Each number is 500 + 40 x the weight over its row's rms, rounded and kept within 0 to 999. Layers, rows and columns count from 0. Numbers have three digits each. The size before them is the row's rms in percent of the matrix's.

# q: layer 7 attention query, 576x384, rms 0.0246, rows 17-31, columns 0-191
# k: layer 7 attention key, 576x384, rms 0.0247, rows 17-31, columns 0-191
# v: layer 7 attention value, 576x384, rms 0.0247, rows 0-20, columns 0-191
# o: layer 7 attention output (transposed), 576x384, rms 0.0306, rows 0-20, columns 0-191
q17 089:474414548493521497581469455539494469457487465459514444479501404475448461449492490535474542518464450583479471495439557518489503531493531510556529473560541492528461596483488563468540451493463525568526534439528539562522424531485479563488443434508446479464552500504569463528405513492477457504549437437507474548520438434473549488525521482524567440508511482478534486476549504564434520528480468467427513537594479462445434485532521461480459598521490502465514518498506483478464527541474513501518501555534484566520508485506500472533493498471477432441468433505524520498515571523504417502
k17 095:501512486453460525490485464475510439472546450618507542475436530507571482484412519506588424446510553494449470522517478521503444459493501475492476490502490466483543428495472467520482531445462477511472481518483551481500562502573480456454566469488551501574468505502439502556458476481544465561521549471475487489555526477481507540478398483516581486437507461465481545516470548517466515556504477501532487479508461543445486477480550530465429448456440471440480515572486530482467554443540490500510476435557559422454530556510445499509517534527558474545502560563525470495515493505465539443
q18 100:508519501474531496581523484542472517581547526509453544448478476525504515531545465507602435496511548480502473467495521480580495532491418568534460476484535568445470564473491450526446444528490508509471510541471471465460489432530518419464495567484484512456509464459472526558544479596511493491513513564465509522470558447407486411509473579530500534546515496516469520530534516455540512521514578467479444456448457551545534510489501462511497503533606530580504532526422496591493481500628538580529471447605465436617443502456501464497564504504519457501470465466488488561484497488540525514
k18 098:490472505525507441515497490473467496561508390567483473516501582510481579517441550503503500471495476467506451464506523537543474446505507500502502584588411485534520458512446517447483529520575469483526463507410534540442443446437519473515514501490522562524494511509507539450535514497430502495502531478450413512507508501451456500426534467463511408504575541468436499529464514573423490526554444537546521453474507447509516554505519543501490502543442518526448499427490487498467469532448545458432530547544496509457513598522527534502478517504536524496443500460504544429501450553542484502
q19 093:466490567533513550428546475500495469481424494561493473489509454430548486472517499499464521521417441546436482443556479535510515462510573458528511453483450564523513550468508551454457510496496498486479498409581526519572487563508560521510481525492423513481467393508427542525501567493510568519401479506538491513614506494496557475457446465465492465469508504436525481511533435510463546480533525508501474464583518534440433506469465455430518526470426530479377451477579545508474434493479450492451460507621477539461465495501462502583542483528447516493524481560458518505493568453538482525
k19 099:460524550459532490522527553530519565456517470452409481525519533529450440515450497532575545490447524481489573435529575532534457472471509531504445471476540493458522487532456439534485476462522538504467464440444483517515405546488473469523498480498539577495469425491601424496521513513512489478479470492447549569471502517458484573530459450480515466474463462476502525521435423496575520482527485526483488502487559558498481479518554521514480478531428388544510423515504456494527514481488450437572550481518429505474573601535534449505399483468469529528486503527582436500499493586489538426
q20 093:516540506450488544483488528455480434544468524389513521504524558449507479465509539459569478562558493543465554473539490585480518488512508530508478481461553507455513447464546479536486513514519544406485530515508549412490539454536532446524405453529412397494455430478526553527530471451454519473480575558566559538492481546494438464523447544453507516461490504529513599549503513460477501529466466506516490528573488549503463458495438536501471453483536538533549553453520448544481500539532495538575458426521477569537542513417464509442441540509416502571506435562548494511505523451576487490
k20 088:485527566480465507524498490464529524493506478485537496430441531546530511448450486523508501531492515460525472567411568520545463522501494530494521535445447492531537503577437433485506458528481532485500453494472567542533541456558472442462462494476540476511517488494515518419536481547586429460503412423431442560479505508568477502503492476499485554428558575417431486545457489520543509465513463548529525480503497522505471507509500527529452478501468510454554486520540590515497558546583507481464548573502550502404493544506479427504491513468506486486532501543441462540564451534455514506
q21 097:579485515500487538412470498447495533456546524502564524453527525530460476488521474533518450505577477475503521477530500512451464486515529516473494463550525500560520470522537472519485556427527466431541486538526546459450551423534496498474483454454491423526544546460471453561528524479485592499494526475501497556436526473472484568543482490444494548460587509584490552539502537533491517537448435530494491452506520483485432470495452564554588428504526531461498510515428489470500512532532538596492516446436512457496500462490512544481394525455533503467535476496546501451549449453453538420
k21 102:490493491445504548491427456471466463514476472389483570376483477547535476497527451547481535529514472531527430508495448449492512470573500443485541507528495472461394512481534476558532542490477517510607573521454424505474515533512466531492539483451548465459516539486477572502480473527518534492425480531522445529499511496470415483490457573452515488555513426478517512484473482518472498481517476453497500531486473468591537579467477514549505536465458508486520611534469492563437481487540516546509470518552502502536504467460506571494511527461517517464499506464441565441562556493501457502
q22 098:488534493559491532535533486432542544506528514526501546452520494526538469543509436502480527549549481522523476560477534453482599458518514560523525455434486441391482511532455537521560553604554491553511482571510411464556485486627461404512448479571564544509486557427431524552496522496572469574548476543457489432522518474510476555470510496532533489499427522581453516493523558474473484480429486463507503558419518455522510475490514538466435473438557509505467490508551454498485496507546546552538537442502521476501485424492439528460466449500500507497512485532512489465497531546511563537
k22 101:542522535486406502524487518450460504540486486507502525495490392503571521492538504505509554414534500470498453481511537450472584511496463531532422516494543492547576497519556489510522449447518519472465505581435495534444519459500493481495508533494498435466479518549514510483520495528473469458525523442536497517495450465567398444536483532465540451506503468489511507501474543527439520512546479477479528417546514491554474550503508518473535471527463499528500559521458516543514492544497566466505569586486420463442531469447561587465444464451537505571460502450457543459489512504452524492
q23 100:515490515518472534517486525479467511450544515485526504503517427574496436490499440492565498548467576514554487493560448466474572528567455530487550524474462520460503499446524526477524517493519556492495496474481496456504499499556482423481469530491571478517498548508488515490520470552485521470486513566544447560438491470533510471538513512396499528509518521564551429527516462475496509570437465475502487579484553465600535436440443555528507424471503547484590562500472495419470562564505571531454485517538443560510502508484494443502560555506550503486485461431527534486534531479458454485
k23 107:505466525421510458485481456434482414415569464487566483483498456567551486492524476507550425495537533544505481543496485509455463551523493508501496513588493518554473532489485506565490560509455546447501502479541528440507562532549448506481504479516542487461553438476556482529482507525504541614504477536548509555451505558530434454481558549538382518531497445568452452514544430546523547511519439522484534512499481447551516468493500477506530480446525485532494500493445487430484511496490528547534455473536455492550508516476444470545427462528479497477474527482562536457505505503513594440
q24 093:508365542435505459569510544586395508455458453532523470508464430478491539454518460506465551424450544467508458524521457439515558502509538490497487467542415483498508502476480473496437541546564504537492484478479472516554535560505495583483548551491433539452502512489531502537459551467494525505505468481532528483582535498425474531557480491427480525356526413490518486464490465536516442532426464548486490490496446557495543530510576467417466522544550506492506494504490529486504561470476520417489606506487540535454421488531461508556527533516458478494527555500470503537489438500525509493
k24 099:486453510559520474522487488567478518498545533460555575473510488429480531528434484492557506510455527488518488475581514492545454442504485473452526479475484611563537478433489586491525585487536447491547532478507503485527531494470516540476545519477609485507460472496511496498529503552518513495481472545523544579601525469534481537503537450510396539506527515514520505509456512507500551445479499523534491532543451506462482497542548461560467528452532447505533464514548485461481544530486454511516525520454522487568532448514467532506476456451500443513515523523528477547536518496456522455
q25 100:530524543549495507477484487476455465527498446516460443478463498414444484464496487503584543518479458477421466527512475493555511456559559464480415508505466532542554494511519539515466607495482511470531476511489478520481481472459560547530485551442464485518505460519497481446448499502490530460460489478408466471472488519509464563595584463429425568449501386513470524475537464522488533491387467501445537451472503561466572549483498485520388552544398512416497463471534433480564529470448492506467549509487466565502505545439548420583516512526520444560515475512468451517490507548415507508
k25 113:498488462471469480490469442420498522559472553508480514521419489493466469479422545449522543489536419467462517459466529560510370535518496570485524455469484507523486470501559445475457429493476485467522488485514476549522486452534534499506509496536516508546464530443461447537436533492437491507500523488486582496490483505582601545506592507437541473481492490459463454503462472498532478450495468563529497510507474514534514493545449559536452455580480449439564417525541478441455458523442564477491499453487533498480489489548490448576558539515464511487497476515525448490456491495493439537
q26 100:484517556462420539567516585569478429512508596524487469574474564467461501580472535577424502507440441443468565490486526538492544525541506462512520502489522553525468561491549478420508474493547481536560521495513480419509514577512495579479526520520499420480530550550523467515486496477506438421421475453500535523507515487495559538484479437548475504413429448505567560446531520506523506505454426461521505518554598465478526494538484502517442477450519501488490443494508452487453522565411495530391472528521448485509446540538413555507471574514499512460511461536533487509513468527516515473
k26 101:593439488429417446520468499535445498504511522517552444547528455524537435528498432487468387497434493499475476444535468535474498503564545379461524490532439475514501492480481508510493554498527542480512571496546506438513511531552442483473487522536474491442458566384484494498464500465526474502595427496508452504499488485425478483467497486452526481555526560485531517491448499537596540543476544489506453545466453512480555520518476527475447481565458446470483569532479456510487502453529462553447470467507517515463467589504497482456491572512482457513588511526518515480484446485594487544
q27 098:453576443470500490502507498499471437550503482442470540463515464521474533501470527529542521552478543470458493523502475488574486496531454483563519443428490434484495515492424484485590505465555503519566468531480523526436548436472440521515560592488458553520511494537448466482473529526470445467483445546475490513493508519578463581509479479459503483483491520478540443498479453503542511536509453462517540464526509533526503536434458538479513434404454488502455506474475448424533510529489405537515542522443469470479410530535500458509509489543535566404521589539470501431476436512491539532
k27 106:455498485516469417441545536509525485580495521506622472485443462535547497570490520475521417552488457431455461498496450520546498547553495427499549453447495486506477435498551519501429546500534459509571519425587460512503521461484394467537472505493497516552493490418514502554484530550556503462430556548451435475508505482561544527433496492471489479532474489537551548537567502562520501477482484514563491583484449491525512510500430515530487524508518471451486470473524501440473420478526473489512484460503554481564490481458479551557512491554467480496509478528579482510495508575516543591
q28 106:515525543510471468517480545626483470477513488537513524465451501521526551489481438527459492493613443474470457534440505543510504501505472520528505487501480458579481463478457462498467478492445474491440459484483508524455457555509446536512426489435560511486539502494503559460495571497519497539444506530503440498532470507528513547456539497424450517484387490525444489441508433466555474542487424518490526506542508514414470513516614612487557564489489440497569494553443441520524488541483355455510422539549516488561426488535472487485513468496511502516469532507524575565510457509580538487
k28 114:580559478549568490500566513534526568437516499534469481532436534555615465557441507541454527515521427510562546566560557461488533498537479465443493490528559584606502439480556526523498471527503425553520583444516429537484486461451402431491485466480504550469528508478477471501457517505566460500479428456459489538503483497525455453495527496507520511607523436517583526504557506545535555503512532506518459475499462490505491492476567552580472473439502494511494456570527498525465556514413418560495560482460550464506434513511404512549507496514620503462499539506516530517527436487522512494
q29 104:480474515442449497444486421459487441489477496490472522468462543480509461520446464483424435495533502437397506486564528535499457459520479550512521555459484470445561556497467447503523578504511585515509478521465543506508403535466508447500570500513496561514540449509473515460548498526526551474504527554484461569463480460475537498487442549505463408433478531399460541535453547514460478533520541524445466494563471529561520519454544483442565573490508521528489572478582466491518481481481551510462556519538443479514559490482526566511486510453532435527518530507494478459511481506532502547
k29 116:560463595449460509508455486476504487510531507536469503469449507506527465495499486503405504492493504423501500574423544536496475483528453545503486491439524497432483505470493500482526505498506562532497453508476480476447531515551567444444527423487485563490434476507451555474556489574542473482479498517501465576471490504514497516490462595493539467567483475539474530478504426511491543429541478534386503506632551533477552477457506513478505526547551550483468524489489508484466496490536503526590494471559484530483530547493515462566502474489443501511490472514532430506479602450452497506
q30 112:421544478604484429480516521526503456447522519521461561459543490476456506505612549537547509469418529522582481518534409506439485387492488521531545524512522496461439478472471519496477525517578504609498505481532635523509462476522450468407519421479513473540568490576527518488473499506479502395443545462444443532560455444517474475491482529473488472585539549547496492449494438491506477508548571475553479499450504503470571498431462547479498490518505499560537488531544492467520492459559548473525535533501492509511508479456496561457469490474495531525447467476452504535570559484436416519
k30 122:572500446528574498526521508499551507487499483489516498395511562558475517452518520492465480464484433433490498581525487482477526587490513479495473555545530550395446480516485455526453509429519530543546586492522532474521456484508547514466496521457528495512528448457497469537599501491463517451589562476457501510520463482481439545477465481511473508453453517504470547490522547471534412496458449434512547555509504442501526461522543482471541526468570532560479512445546551501554439480468448523476517462478533518484517370509493481473463489516530546421497507500516493486494568520454455497
q31 100:443481508519491476396524530515439498485482510523555509470505523497518513564578482573487517561503524530502456506547549504512520498562465464459580534522536588514489469510505540432532472548549457525502570506526469538433439577482512539469589472517553535539548506488508504539502512468518541454431495435502513431460559498512508453424493538517526493547529440531554523450531475453463496482460457522475467506540528516493481421461496497431608541501562536440566413526501589461470445493594517495454440499544542473445536492498478539536560545512564548501502507467500470487496516529452486458
k31 110:480505476488498528567549488457498481429496482436501519542508490515516486544493495480582514508465500500480538538453499400515482485537533516525488491483546529491448513503440476538475570520580449556497520520565425547525507399490508530470428481440502489489506569458427490497605494549484574467526446561454532514513515448437467526478472587556482493506497482457516510491482513534512515479543482476511501547450510457549609478504404492537542532433490474466492421448490446496415441510522494526486451414493490497484498474499521507522519558528503512503457548527537506544479526455449482518
v0 106:509590522488508524455498546508421512548485468483474446465517440413506464477569520429486548415533468570499499555589436548558519564499522497502469481551512542506552451527502461523525441522475490486533535468567442595508509462554534604508562491601487504514491558494484495502509488562528519524443558456472467492532512551515512476513575538423494479606431503439521507486455542453512463510496554536489513515487500542476511469535469520512500545518581478494491505442417476568474539563513571430522460507552516513435503531444532522484476468496474606532475496511513478498521550528517453447
o0 104:450443477472490480516517413492507480477543485492475533484478446603514590448545484511603572487561503431541510500540439507507508468506569437484512444505450486429428545486542486510570483440480501490528436486450515494556500497491464565570524525480485490582516459484480484543501511428495468532457458532553426488556509480517486504532443490544559539460515531482421464499505442528533508528558503483532485488420493495572531495462545469507508552439490426514512511539501519567489527423532533483493531476428497543483460446496501497452470476421475451518470526474531540509538545521482517416
v1 119:512470558502481522474592494532429489602527530534533521478518517502504487483445530380492500527513516491454430505522488506518467456541480523499540579502521474524522476512468538453459523515517557494474531577488514483469457451478487524501543414560485501572412488561421492463535534505446496515469544465440510467476522468404481513473487495565419516476512536478438468479499518517463508478498479488563510451550475471485587546453490473515488521511534448522460480495496494476473532514444496453563474530493417547565438472581515472507431501475468463426465497485524452497408496496505524533
o1 107:563517504450462527463552487507479488481434474512533450565504516513545503516452513474553516494530494556488477488490501477538413518479485518512458510507468496500489502484542480527503477516510512492522459501508519501531480419485507526523524475477484459445497489489532530511568504595549543443501497600464472557494531476505531529501448540491571537528484611477553501491470492473513505441456490517505470582405469519481439443381485455443444449574494545471538480550565574490516464483495518506511499464498538456463483513520541582491504507563511443585491420483495554540474491543512510529
v2 114:543426507448471509573499502501463531510512510505462486525475571485476442547513454485501510488450485530553522516508504448507491490503494480461450559557529505487498484570516478475487468552506454432484474561472451465427419518425510434517553507489465531489511539392461460454489508518507523520523462505543494486539513437476449450514523507578551522514507546445473561475500497475508494532501523524473457516478417521526433507514549480523541551538546436513506452523529526471542484374565504528432453534624494581531488549517533548555488539444486450534481523528405509522468505475514474495
o2 106:474482491537447443482553485490529426518522542472579481519495491501485608479508480471468468524570511525532477493486490570511572400489512516499520466436496439565558538470409512450530537486490452461485544451479487536468548451577547498455489512517568519549586471544486516477498421528476433478476479447509456483425543479470500567495526488473486555495508504431545563535446505482473535405530584449468561523500474497507541457463425503484442507499463506532456532444461484434515517548454550444498512496445508413560550471466513537470497524493518515529491522470532514551568503499490500529
v3 108:504488506463491485486477533534549480502523492547522474529458488460501555506500507489529464528436503492485511487446593490484480512572394507502482531492559510592462512557491470402506485510571552350442431521500450486548456494497493459401532471498448437446430494474520390549453614433501523512555468522524461480476426442603493523528530498450477443546522474566519442524509462490492482545466460517454542457439498451448435461559517390529462493501493517511519463495484497500499458495506519452472467515502553495511471501470452529572531509444511509525508564513448492444497473476456459570
o3 104:484444496498525420491487431598541512481539518462474553550452491516509522503426443509455523458472520547521532581368489540472555444490531496460454537584516480453588505485546494539453495460434569527515555475456531501558572511434525498521469550437458541484463507490506611450445462468523487500513463498450474529434471473453554520516516534521556491500529559488472598527500499470552532525596496490533499485565465543537501504542552504422509625568570579536563481528508436498508461536524477543455508545497452477554512460464490512533523517466524485531530470443468454490522474496510516504
v4 115:535493539496474569548574517471514536502516466456499573503484499503505472514489473442540440558496496482510461416475513501517474477438536446547505462484464518518475525514477549475471564562477492553473548518493424466539486477530450513479565577548522502538432491559522485475383506511491510458532450550532495436542508441468527473512517511496489573528481479512482547499477542501570552472455493518453572545494398549513444480503572494504532509439506500449518485561483444489484537507556500520520456504463418452474544486557520507502529575481508481531501551540421524495476491441514520444
o4 107:472512509484559528478478499614523451424424578560470488454600460483469530420556480431483499552543481515539492519553428516497520431502473583469445518531457473500461496462500501517510509474532504457498500554560473599493477472491530503487511472473501499517509482459504505503523519540462533545546444378470465483483584532568538519494542487514516486539550521514506460517484518555469540475476526537567546587587479497406514507514449479507545530560518542517509528427467447474435508473514470502517471462472451484486437514458521570505515523530464464472553543412482583588573561468401487538
v5 115:476554469503574502509526449531482431547466512414523458552503504470502514463563485551470552463499535520498500565465445526479461511492581486518485402528537508541477525538526474459528462504454435542573587496502592490471563391495490554494485500520560505543564552447511470547481439502515515516431532498509559474460505551556528550471429461490484550518412482509450481433488563533481479491573455501485475436557567500521617460485467513482495480543434513468488532537511483521427534558503436539574534514451531503483497422528460498496520489513482507510489485485493477541506509461444545460
o5 109:570571540498479523547535528495530525443544503483490410444408478502498456471549481503459494483467487505476501488403521529458588540451444432493543469464491493482466498475558537610475443481428528470485517555499502496543496496521483496495479485470519522548436525470510536438522609517505511491484573521464524521462533478442476479561552485482505502515490546454506517531527536545508452532454434491527504463541480524487422518502535528497583506493516461487533555504519458481474523360529562465523505500427573538517553501508517452556559512457545534523530534502464556531493566472551449471
v6 108:494463456554503398550452536463494460435595572497480506566465541537490531450506532495494454502479583473504468430510488490452556475542460516496516498474437467518507447438515482505473491526525531471436558557470480551529484522496535519502488482521501437474526511527499487518483553552485512404558517467513467472496492568443549551475506455547490471515513529496482562439474512514486457519511459522466533554493531479574490487538570502570537517491545522448498524438472486504530488473545469563473531598540483498523442537480478441512527506485572396472503553533521503485474391441560447525
o6 101:509509461451533460523479497486512428528470523523535455470460540451509492479448495517444502508467492539453553494510498512524486462473486522460504534547452531535481461530487542614551482424491473523556538466466444538539476483494482507584556519469498474451459439495511520464433528535522480521472503549489490487489507481525529496495458466530491459559517474479506490507530427493467530460456500486516527530509535592504458434507455507504518504486485584497529464440461580445417439579502421478546410544580483483473473504520550592478512485486490446496533580459493471605508492495463521442
v7 113:496499539481458516473538541524478401453529508549439442504492526540503476507457430425471450561511457420519496508536538474489547555503435533511507469492548490459464563508441521542493435513515595542539487483514390456522474499492473499522480511508492467547521472567460557515535484460438506499561521499422490476486491460526518519567502521539491530490533521500434546442494539560553477457538457507502548492442527485508469473562521554519477566559521434480520535468459504516505514532501482468531533489483497458551469496540517501534470476470477430450510465476489524573428499436484488505
o7 107:552471494438521496534463449452531498515487480504533528482481477495542564565505487506567487482533519526485418427515509473528466506464488497466501474598463454538544513514516493532485523471499478485563533549467437478500441417476531566498510507494547501469518600501469533474453533554494551582509562490586475524430500482443449447521512497513553499527479467428469476565545430514481504463418461555533475534479539568457454467499449512505514521443500625503529457502526468462480528475541470541487461449496484490445535437499570506468496535560520446472467530473562525539504441575538561541
v8 122:522490508431472538445535581528495459448524504546525492397448523542537577434532457486430470466502456473518528470541501493533426475501505541450487509546474470475434507550539513532505451481535347518527502523529477528554506488466527516472515529560504527509517472471421517519461505490526440411492509465516540564478516459546435620502495466448500455445470475475485479484420591462483482513511493501527503471547452460413552489514479533522444437451527466523546480588507445574493496538476514505510521476470472460479531429547485488550473583426497488549499468498465560466563484539507523482
o8 116:456537435565555505597456489550497604433451446542485485540574471522471480550494511490481540492516527495591501522497494547523556555461458391570457477452490520511451463463462505459466517537528512470447552545515498487490479428494486495482526559500477527534517465558526518524594521485519482565428447525468492499524476545515504464545550523500482532534477522563550561525482496469559489532517541549446482521457461521521581500492487441514499524541501529449459527522525466485475547492501567511470537511481540553513499455452569487506531564455518566490483487474530554567454457501464528581
v9 121:537521486504475465495540494562522492493484570512520496488514402548513453496514489432452557564593507531430455509540499555437520477493521483520505528460468486535474548476520530548477402426499513482511521510435474468458547542521541549472487439439435492524556516457474547518442440477594474618523536496519486507518555496501557487472520465471636537517443509536552471497555556549527534440533490498511560506532457541558456554471517582449461485546490489452456495540491493480537543471455534529433525531468523549487448552455537493482470494550491516485448494457561544435481506505512512463
o9 112:548563380445469519520519534485502455522498453481430561489470566488504479509505515518527524543462484570543459551470471463536542538489479517484498445515487477566550523489537473508520545504563532509576398502502417511508454508349516463423524510492542506437491426520532498511568497435496442505489488493564455505506482520537394495508499473548474527477453467445411479569501477468474453455556470468459472490453517488486519490501510414487451494566471489531435450438519539429536516492466529427509467482531566524468514505508516456514477552497475471512515469551530526493548497596557526572
v10 103:453542482529453500469511568498456515482463515520508450487498534447569538394474529523539531535585532474512499569535506582495483500467534470499518559494504559498511486455501485446529490514424471516549485505480491526562463510463407479439534530552486553512519481524483450493536567452463507560487500515467503507495524459442513505532490441514419473529581458522520481429502509548506423489537505458564527533501507470491420528477421381496502373463515484460513505539514551514488515490497516543485515502522473436508522441526494514528516554453509473490439452493461485527451467597502541463
o10 104:520455496517479527569521528482470467445453552486486552499548486454466475487528457530508505472388431513544490516438521475580492468543467530497503520470520513492523536479495540478523503493546532481538507542501554414438553446488512499542513517461491520433471498452523473496518467574496520506520492512559454450518598516500553520524469493499487500480450508406410445554537563501529548533473442524494463526582467533513535479474471576537455547594506494536513514462514488496466524499531486491521484462480515455469530574418505512493491492529482491562534502466520542596421546478573443501
v11 117:512471486430549553483503547485509419462493484538510426500417524525493425480485439492457513492422437483577476460488538442482543492520418513552459503473532521519487467469464519570546449540477501510575425505544511514499498487487461444478479482534437467501485465529510465434542486493559591623522525499620469614490553486518503492515542567489523476550470512512513471526494550455443502528570473468489487528513448507466484440592506556523513501526516521522506464532522512486529365511515570534507502538524547467446557480451457489496514480433515603480503418512532471530502530556583489527
o11 107:537519526569552549466520542498477569524630531445528503471531408543458548480595516473507568479567512450613472475444454490534486490453562469511490466591437514459503490476512485501391529509547434464472552454505535480517522462438529474481503507436509525528452504532547530494554481474504522511559439530490458468492544522474507527575471490441515494510474498529455462529486508449489448517547520418485519466548544491527553543485520435498503467554485560510497439443523535593467477523512472510552514497447468562523577466587519515452443486485432491497516518494480515490453463531548474449
v12 106:564487485443540553526547550481465450454486513526520510525478545539460452532516473448494552538491544514541426436498546540467555548487423543558529519545508462534470475541524501529447483502476475527492481474448418467520527512528455531469483542497481461512490537487519472527517475510539521523508444488450504530535504473510473498516462512565553545523454560518495522472541525471491529511471450485484467522461520549477533471540508502527457510475492508580479553498460539499547592512533469525485452504570469433456455564533481512424519536528427496541438528466431550524535464508498469514
o12 100:552571470488489403445557474555564538508517465505495547526454518526492488486519470512457541428477512466511522468475474492492545421462520485497460440511538463539594438425498594473517514488458512541506505507536445541475543475413530444448494462522471493548388557492511583466557470455457473483464503522480455453450471491536493542465560560441535489479482496491631533528482454527502494459424509544533519542545517500554478492493495468441514450491487526487471469458473468461501540510499439528522499477459469492472500477521550481562482441539529570453461548530483465483446530569494518511
v13 114:531476517457466460490487516471563539529487494450510491524512553556437508494465558489524415494481473559459464507563495502501520487517556490499508458506477531525482479493495470450502454426469391479486476517426512497474476526498520461450539524501475413562533470429528569460437511469525511520486472519525450481502473586515431516507532479492504530511447534455510544464499480468610537450515493541592464501414614545523580482521543529473541495491554472444403585512508507474448493528516514477524499482499508463488546585484568453501516473491503504603499493521577495550445459549529503508
o13 109:489439478486491473558516463493470559498468488540523507508508525447516424519526485515517479536491550561577434543482538533485508521538527505491564461485424571508534516492489529558529491468575465550491494529495481433476501548461461488469452562468501540511504436435467577491486545480458524524459429503472499560508527482528544533477620458412529453529441492559470508453502499540438463518516468523460504523519417477498432566514456460540451456544530456514546453490495543564471582459502565551430528514489495560508481512511463487552495412571467472463481610469491467471558388568508568458
v14 128:491493486504487526506603463531502575524499530494484479493499509477549601514511451517515510545460507560479540514482525515489467524469542513504475492493548552463461542462517516493522470518511497521499500452422448470495499469445478464536494513513467499492525501435540471510431541475463466547486525517578470488539488491473536436564467490441536462474514471525484507486578521579495547467519478527463421535493529528465444507568597446518507479486471527422558560552467479510535472444540474519485515438486605548473522505514493525533551542492445495602605460528548513542617539431522545480
o14 115:462480472531501442482451517500500459537518532521457601512534523521484471459445546510434533529493449562615496522504483519492483480505529537459560475498490485432478451455495503442521558519558465463454503493530545489520513508537528541439515490489565435530413537522442534529477501493496429501479442484496455433532500428562537465452494508487578472456435502436526502522546447493511482550588513458514456527525532506490533543505454492523544550505484454537421496491496463458463486465502580449508523557569463521540536529559537558477499509485570487559521451520503514510558464517415509534
v15 120:536522535481465544405521562527458466511491551466554565527502520506549479450505491471533478448499488516510501473513457481486522567532437460526520500611550500474577417540502521437466516530566476507438568498517518495540512493455512520523531509489495433564486408590447480522529483528527495509524529524499546475510492487542543502450539507524564552432468414459474528501519529482541509506541508477463415466496518519531524518461422449447501408473528499608488464418492519524466529464488484479486476483500534508472521451512500556411535521512516528554483532531455530435476484515510528458
o15 108:537479527529549484517433559532531491447487529568442526480520429455479534549520446461523492507546526488515531507536528500417507426469502488498435552560469522563496502480474492546510491462458528510519495471487436476516480553544549564447549506544468541535515482422525497488584469456544502464568610570481458532452601586518492517502477552457475544566537539469523474525488451527549515499527458537486516494467454417510475496470480589494524505506509541483493559539560501438532590502543488471460504493435484554532508481469490498492421541451489493505452470482528505494487514523562487486
v16 119:535472451535458469508531511472538499478462519462492492578481499507469470511548524491490458585448496451540538453479572474470606484543481488415512471468469464447518499486516458545479509510537481523500510435539490506497441546476552418472476488472466489454481467490548475514420477484463414491571521524497454523452538478543497474492482475518507492525529540594630490503483462547464480534442505522538488518445458560515522505539510593461417454505461488508523480592537427515447454474536455521559460514507492568517536534432451474493512500494466501500512500445597493478478490580414487517
o16 109:519515549533504489539549535501555474539499522556496477471532525551457484542488499519511346425504553554493500500572546582501455527505481517440524511471541453489483448553511487454508557502506563495560453629480480551525453499461411514459543445550439546510433506573487512466514500491455479472450490524504568427569472487469496492491586521504581410497522502461538440494561499493476540506500535594503524484490467470519504572537505529455522497483509503499521535499506592481484455487505549548457525512482497489547504527478488554464554498481489466540469518585481499473472490482580445509
v17 111:501514547494510593547546485499550516518551509552470530485562487544469488527561473528459523528465607478509478496492443475445429548516528559532463579439472477474527531495467545529468517503531482497504441503556574550472516424503495488526485484547502490477483441526498574453533465453488484481516406495478503424515450562462501437476532506542478572493496535465526510577574510549524485492510482487505537443475461481479426517469531519537422530525500553570517445466539487484490511457553548499531419477517483595506513456523541505410555470532505535484494474479494511470551585438476465493
o17 106:511470512502439429474455468534510444446443490530498506488454446535539566484488536518511546436550504554424462513527491658452483502540508526555496518521530509535414445452519505510507514524475466468466462433537521520468595521548544528490529430482466481555517412565472529440530536462535528442583460484515482612581479504478462537514510439476501531448579552543488509550401452481540543492491466501457504462526548547475546532551526501549537464467494511494469487502494554393553556468475477497415471537473458472499540537487486472542418474534492495504506425499469511464486504526522503490
v18 111:491485465491461500490532507521478573519467526523506514558492494492534483505512512522503555489488508483455499526530511504513461523453455517543435515524526443484531490558491607523491486520477519531406518489491542458508420509574533469535541430514478464506508507514534553547573442446553485533490581515486498418500557505488555454475469511554519541468542496515493503456525518425454483434518557494504447564538570514527458504410411472488514535498495604539475510543556517485491493595439465463557516494454504566514510452508529503494538494535431516502459487504490561387515490591470466487
o18 105:574519497547431547434545533495553477500468565463539515466467459472449530445432432527521497486518431542503469488469495449513435475483565397422456478469497507482437449446455487487533505511426544485500527494538469517482514452462498533528492489473528535456446482483522508512532464459503535513479488507430491499477447502550470582477520455476544561459554519463495541469516522548500485505536453515478529426477538468520479504504560451561509390521478486403489517560540562480510467503512439501547488529502466481415483516533550553478456496472466530514485541537518445519503535489478485542
v19 108:516435493496530502577458477443490533558442483514469435455498403488508439436543492483570488542463554501563457524453516509499460628517512535528527607488448490519542496372443503458398455538489485511482528547485485484556493477562532528497527447473499536519445452464541478477491538527527475540555477465498437511508541511474538473507515482511412515483577481454508554553469440550477408580495449511508536447523460500476486485492503494570538522491540503599481475460475500567570487551581538533494463484637438517469483514508472511507483524472499540582453515538506430511445483491510486492
o19 102:486567524450432470534444488441547471444500551529455514519468492544460547570476516510450477431512493475505586555458464523510487483466457507471556553438571494465479431573558454549513549514506482562553465474485524532503503480510478474504505456476437520501490439452542485502527554487512518575494454516541561509532495451440497512483518531558446537481407458478538574481472495546520428492514532457467534563575546479436524493480513524499471461510432443454467496479522597463480478467457453405485492468467533483565448483527541519452523491538525487525500503501459581550490568511463512495
v20 113:509518484465505556515474496505538504540512571518480490526481418484500515566416480460484459491502557557548477535475425440475526546507544492535561493520497541479459418534522588497467490524457569495506483534514487498462477572532578528526549406466475444516471498485505465519535506516543498539469472502456486517539494534447497536530562479504507501441518467499539465435400559556577456523526515510414616435496400402488461488444479463553530467522502469515507544490547508527475534536461538491458535523514390512451527509459539552501543558533533518505459458478458443459517461431510480471
o20 105:495528581534480483585487473465465364510520472454527454511453463495468511535518503546466514527532498508526548439504528472537517410402507496526557457490507507524530453544470445516455522422450475518491461526518496573491477512527456469509489496533523507577523512465483528475558513470512484480534471459541456526623541463529512484451511503559466571484501591526403531481524468411438560451468410478523557461522504450488551444496468492475508660540492474412502433536509551461516527531523443486512432556470483437545480492506435508441477500440467490442468502477482500458527520479521492505